Weights of a small transformer language model: 4 heads of 32.
Each number is 128 + 24 x the weight over the matrix's rms, rounded and kept within 0 to 255. Layers, rows and columns count from 0. Numbers have three digits each.

# layer 6 MLP down, 96x256, rms 0.0779, rows 0-95, columns 192-255
127118119109148164150098138157136091126152094133142156143126156137149099151136142139170120113115099177097117101138114109156146089125184112129138108140147111153095134119129099136177156107108127
128137136134132141143145115109119142105143125109123074116095160095124163159113135155137125127108102109156109159134128117104159136125145123129119120067141117101103141087093133144126075112129134
165114117143109178178145166133124124131151132138131141110125128088116139134110121142131119130108137128144155093116153162148174141144129156117104123113096137123164086150159111097145106086097095
116135135134093143118128170139160125132094130150095083127124119094182092107127153153134119151111151117091096144108185140165140129119155133111128170133119122099153111154120153110158144102142098
172126119143124121103115078093114102109130103128103137150127137170087096166112090126085188125151091134160127100083130155126097122168123158123116135114103143172118140145120131122126117117091108
164123139122154129090142126108106115106139112065074125120136154083110135150116071138121179127126119148109161110154134120124105122124151088125162126129107120135103160100119124113100139088142129
118122100188143035162119106151143119088132099085151155199179112138104144141205188124139137136164150160161126121103152152163102090179107115096148168116148146122132156154139111126127128164109132
124131100106171140102112128085121159148123141115113080120156165126090166126123146152112106094107143121116110126141130108116152127164128177150092143154096152138126149098106193083115126093125096
171144164166139140113129116143144113129091111109125102105093146088082137157103130117116164146148107124085151129158156126166105121122135110081068134145161100145157116112164122106152178104124139
149132139161096120120160124095135152137158096121131117141115120144112115161100152143108109132156143114142136104141128127135090105128162084133129114143119107106134141131143103099121143131114132
139132152164145110086146087108157094117156094153121144106113124124144091125137097080126152130145129102157143111168092117094104133108146077133138105106112078128127109133127133121078156111109138
137171144154128140114142130113123113111127130142124112121140146150120114118096159116150116140097100104127171107086120124120142162116105143109127123134150146109156157132125117115130139141127164
150157143123138122124117122100094139109134137165097103090154121119148101121143179134099099119072146142116138137096110107110150137100125103144114140116135098146132113126129066157142072185178153
107103169104134149139160135126168120157102064139134172157153144116140160103148123152134138119117083139125169102142096128120116147091145134147122158160156125132143113150201128108121168122099114
130086140145131142120069163141091125135089142109096112131136093107160102113158142087118127111130118137128141136129159138149127133133122152122156150145105188137147140119093132124125120098142118
118102132121111151146108147136080136145123145152122118135123146113125124144113115117130124156148131129127113144165131110151113110130113132134137075080130137138146126140091147088115120130115126
123151145133127137162127140126112136114137127127119117118133113135120108130115141107133118141110138122124124128145149085126142187144133138165144143122124134111130131094128119134140139120159149
087170144098202140109144157149103158097144126114068185141136086166110172099133121112177127101142138155077159156133131118155140128106141137175097093118152145127093159092120088148144108109103138
128111157129115123085148179153152111125152110124130130128133151117124143113103120140137149125103136126144125097125089089075097095133133121151142123159150149130105132128140123084164095131107142
145117122179113107138126154138105147132165161146147115134164102135105145085141112112183100121089142111136101116114165155131101089171126126137137080115120111137120141164113138120099117126116143
137126108126128108141160137107128169127115129201115145095136116115138129111113136079093098148142110142143118126130077164112115144136129132138110091083124118123149106133078112102147094125115124
169127126161145119144113142128117130167116164191087171098145127086120136140111142102151134123117147103135136122155137077116100136069104152147134106114139156125082129145118123151100130124154111
135171172141125085119120179123127148085143160183135130136106163153174122113122127125097171133171141126103087134121125161145126088092117137100121103162108105077103130102110117132117152161103133
125069097150122123101133170166137122151152134144120113140115174132118142165121079130145130108135162147159145067162133154091117134130114139104105115118108139110136101124161154122139104080101138
159131132130132162170161104172114133110141174140116192134112151124162132145176116119130113120095117089134157128145137186125128129129113086124100103116112134136124132164159154165122146129156129
164158140124100111142101107114097163115151114105094132125149126122124145114077133137143110146160140136107146162114107122086159115146155161150127132148168145104138113129108178154148120140171084
154125126154069139192118096109121121118135128134142124117142102160139169135146142152141169094159157140162139127145167112131118131146090102113165099104150109136108157154110093121085127131102146
145098120162118084087106108139187111151126150187157134139125135119139089122137147151130147132124138127125117143122147147098100109131107134163119147144128088122093128134132111102151141144132121
145143099110151144152135127108140111175118155124108093175160117146138156090181113100133141123130119126123149111081101149136078141113125147144136131159135152085120111148128134170148102120124127
142114130083123109150099117129129000213125121100134138127133175128094115145216103125164143084145129151113163070128137141100090122145145131006129097113155057186134132228150206110161117145043050
106105101111179120109102109179072136098096138160113104119117105121125138103136089115109102201110105113169095149145150164139161160140081120133135080110147128104162128140129185125100152126169144
090130121105131114107164121142128149097100127125125150139099164088090150117104101147117128161138151108133104172101081182125144076161104204152155105126154097146120129122143136159088126090153161
107143140184104120159101129097119127105129147103115129173118093155140137132132121128118090186130123109109111147099174136121132133134117139135168144117151144144123130090142121092149103117149086
116139107089140141115131139133082112142135101128111123132118134125125103145130126109122116125201134129159135113141151137133120128149155111117138132133124094106138149132128098130172146143122154
125110113149115103131137152134142150122129111104115124124133129169143165121114153116114162153139148168073104149108139132112155120173178136144158110128128111163133138090139118102106094143102105
154145144117106118149089108183170120177141132085138125130099171142163130125120069173143144120139103147143117094128122110090104090133132119126151113127122096144119117166134144107156144112077115
114107130144115170121169141153121136064130129111146144117088128160112174107097170099106115137163090123130141124131132164149165122184088139135150161116121140095141178097087129072123113122152117
113177059136144128125088122112158111165085150126126143092147125136134115147119097121141140109127105130150162118108104136123100125121114125136130120090171108150132111187159124138194171158128163
104114157099112123139123088108106118132146093126158122145149155114137105120177145137170104146105118107194105115103095124158106131100107156091125145151123119185100101132135102117140148139096119
136130142140136106161114116143117113136159109078079123137135140121104117170144083126128131092149148150109124076141088126085147078132162124102111137126129082123137172122075130140132140115057100
117133118141160132138109102134164114144038119145150139144154120090118134168137131119131154164123155120119156138139105145122119129124142089130130108104140142120118140088149133163068135120129155
057125124119097106120105156121143146134138129139165179093147150134095169114112139108095123124110083169137111114127126138141136123154146127114145139121144123133143111113115099138162148142115106
093128118135121115100128111138119119116105151158152145112129116101188111118125109126093116154111085158113111070165119167145150103098143129120107101139126138142136123165097144107109140131130109
125123183146155143184116124160157112129130121191121134148130137099131102126163119108111150094124126103169125090145126086126143151112142143129172105139146082149131129116160132151109153152107127
117151075101176120116159135149147130126147093135098131140140146119156118158132121083142167098158102131143157100153114148124120149149124135151152110149095156107171151114156154076136098109150152
130134139107150143134152117148155113114122156137107134125068122074136123140142110114135126159101135117104141112116129122135137178110120098151126133121124154104082162157161090106174156150172139
134080139143103088155104099115101138143180135119128134058145111173082128141152131145147105111170165140136161150108113127174146155133137083082149110115121099126120106150129193166144111138108152
116134116114146113097159160169142154171116150144156130133135112113119137094133107120103106136133106076106109140134154120134141099139121111165099138124171159114129185155103145132121139146148128
153107137167103139161147097128091152132171133128129121100124163128103148111143143133152110146105100080105086143127103108079120163133151133122108102104131144098068116155119139151101137098140134
106147107127136143170092135143105090146115146098152144084131092142121130144130134133113121099119135113139115125100131108128109151135124113110111080117111093128128111145140175135100159125126129
133124096142136132154125137126111110185151073159122110117141124150141118147122121117158122080159182191144152115122125123150082160112136142132074130105096133133113126107129131155122154141109124
114118111160118109139138161103135165116117108110118152147111153094088155140105144132156105116144141105105116170091143083145132125112149120144100100126119140150152132143109127163132106102122114
147109091145090136121133137122120134128104117110153139125104077146128136097091128140097114132118112132131123123138132143111124110164121090126165141115107146134121147130111137156129091096131161
135131091124064140134152124117159134102139141145123115152131142125081135131103119114139109114187128143122146122122131140155115154151100118121129119152116146147091144113150135130109146110115118
123119114113120094109104127146125149124130163123102158157123127181088134150139133133114116117149126150145118142112148141134121104117138147139151121121130126114160121097117135130166110146113123
153089102065115155171109138119123118155127124120081099134153116164139115071134115121178127134147099143094107100096138143088152124098137088130152119169125163147126122146131087144124150136136081
118150129175134157104156136128112255029138170150103116138120089127142125117035158125090109166109121106137083189134111106155156138109122111233110146133092165069121127042105072148102129124186206
177104155128113153135075171128146146156124123123136145121111129173123139119104130150147126125139101101110125172140153049110099153107111143154152120125119140145116105099131121158121137119115138
121134088088127128159144142129140127134107151114107123109064111131105163176123106104120154133123102153123160157103122133090136149122129146151144186133135129114112102110112152120139110131158122
109101115139169139144132130144133147134133149132138133121141137106076139122122182119140093123095138118127130135151118119098108138075137121144101134108148122117187123138120111102135118163146136
139148158081151123102089117108129151136104133181132133122120091127162109119112099150116123097070120125136104155139115126102123154098106084145104121122127114115080142111145094146127175185160145
144137104103151124095151104108122108137154138124122133117143137125136124085105119142117134115172112115122137125155103184070105129167129121121153113130145124136092109160146108103122139136099146
142158140123158141113116106160145103162103127169114075160143116092084119170145143150134138148160125096097118104117116129125128092188138116075137141153187086130123109117172118143122139127125081
119112145116139128136139151143136153161159108151160126146121146172066091114097145143132145108102155082092135161132105135167175102114099092131115149111106124126074115070161112172139108123137093
114150118105162145133102125065136129163139133103149115133143144167112121166150152118091119164101130088149079146136116114099140146121162106127113122183098097091144103133134091134093147118111165
123086129119112141102108134087091122126155090126125135100137103111114158140127153150168127131120146129118114129088148111134099143138130144112100149127153136136111097149133133140157134142120113
115161153166146166141138153115127135131160126124137143144147138119086117125163135094145120116125167133121124132127099162118139136138165145144118111130116127132113144147130098154143126150109104
162143135163108129141149089120141146098107137115140117145146127091124122118129138097132109121145156134134116127136136100138166159109153118128152158146154149113112087161138144094131094173139147
142135105137091163162124083141106119129096144118148122110092083143129112123152161168117148172152149134121118144161131127121133164159108096130121129129088117129114104100124098088146128134129125
152108134139118099134149085131070155117153119112077113110152132117102131138173126125120107143097159132137089135137128122146152115129115104137136144128125119141135132122125145125113095144124098
076113131119149139100164201138179138148136167135172083091178171118136120082121096161157125103146121137129097136116094110147161116110112180164116123151101174141155110122115153126072117133147160
146105100131101135098107155166101150093126142111100073151147116124099160155115130120147129157068105146153104106104125145156134116129144154111107152136104156116147117110118134134157091103127155
112130130155093169114109105075151133157153102146161081126133111119173079101121125115092121141137157108176142154136127140116144114116117124121135155108137127129161146103157122114148107213127147
144114152128141138138175105113155129132146116116121093147088145160157122130153114094138119123111139121130150130165182110131109146116127139125121120099146148106140110170131091148142139135121129
100148128084137079138124135117098150102110144120118086149129076135148164137109125170116072111138113121124145139126160139123161183133125123110137183123150111122146121166103143137130155112110125
089095120129152104111099125123182107083082150124131124101088119147148153122152132132150098130147144156110161140115156172082138139124123118135149115129117114081158134134150123142122149139093107
111127105089107095055091158105113144127106122134133144094090097128098102118139130165102148144136116127113119148090168123149120089128148140111144127114127135140173127113108146152113156114184153
113173152164116133099140102129154097154129152117148131146152089143123128141135132117165133147139142114093142137132113056119086134113141171115107151120134116135110098129140083137114127129124138
117119097079110126147109160130056144126176123104123157133159136146097123144126150112105134116151113158111117143132113142188110127189144159109101059094115093154166154105109137133133137136105096
134112133085117137150124125120168123109116116115089143143131161128202097118153147117165095147108107133106112159131143086110128119138146099121066109092097129145105112100136102158146113149140109
118119139122099128122117109119101110125168128121137143102124138144160156121139105126108129115129137138167124119152111107126107132096102135133096135139113140124122092141110086104126085122107100
115180152111123135097163092073102137095112138085133157118116094115113114095105148153128133122139151131165130153109158117177148129115088152120127140168065156159098130128114153158093145113176185
155157154118160142131136115130123127118143159088105126106092124184130115066107099153116094150155168108144115199175122103142138118133154120167148088139105145108108126112147163147132168112106126
128168132171111098156147100136096119139102132114124145144109150109139127153091121108135109141095092127124076129147153124122089193179119156105122175082158118105159144127112157125158114106149081
139170141118114090104146121121144170078115154124130127172061102109137089145099138108117101156114115092081158144128106133144122131099117088145086183130134121132163132098128119124137152102198151
123120146108140128162133130182145110157144094103123142121136176142101114172106139119136118118152118132100136109138142122088124153118152131097141129109143123143164140140113135096169094091030110
074141079119163103101091145129080167113164135119110120128129130105140111144118124125139120126049174109142128159097112115116158145106098117155094132118133159143107164131115112181119109135182157
120116158108137121144147111090170097128173101117157154116135143138105133137133113127168162151142124160100126092142115123092122161135144124106138147160139109134122106131142110083140107116118165
122138120114136124146127129115098125145106134095125160083116126156120061153113150155158106124165164137111114140113110156109134102141132138120142106136138143142140126152132134125148137145144163
139159154126127152132123134137162118094134173108104145151121140109114128161151137128147121135134118139136129129136137108125149141143129100116129129114126093136149145108145144104123123150151182
165127146120115122103139130144120107120101151111139117169132098133148114129136124110104133099095162139137156112177141133135141143092142106121153164147129142131130160150128153128089163139122148
146099174174123120129088122134143129145099156124131142132115097128198100131159121123129135150132155123132159099160158117137127118152149118126170090118123092162139160126111154122146124157081155
169099109162134120123118110160129087160130128095145097150138146130093138099151089126076171087130141122141115109128148139139094088111166137110161146157166131136103107121130148158109124086137080
105140136165126189123106114134116117116159152121163101124147113104150081122118152096142117135155118133141135110154121101152169119114117139147124108116129118122134137134119136136101111122159133
127151139084085141167095172126112140108111137144164124108129142141148125116068143142109148101109169123131120132110150093162174101117091110122147121144096127105133178086108169162121126174137111
096116129086135139114087142101136119114103134147157080120141144151178166122110136149105138124132086164153157149107116110142168137082115126125070131139100124138143126081114113111125127201129121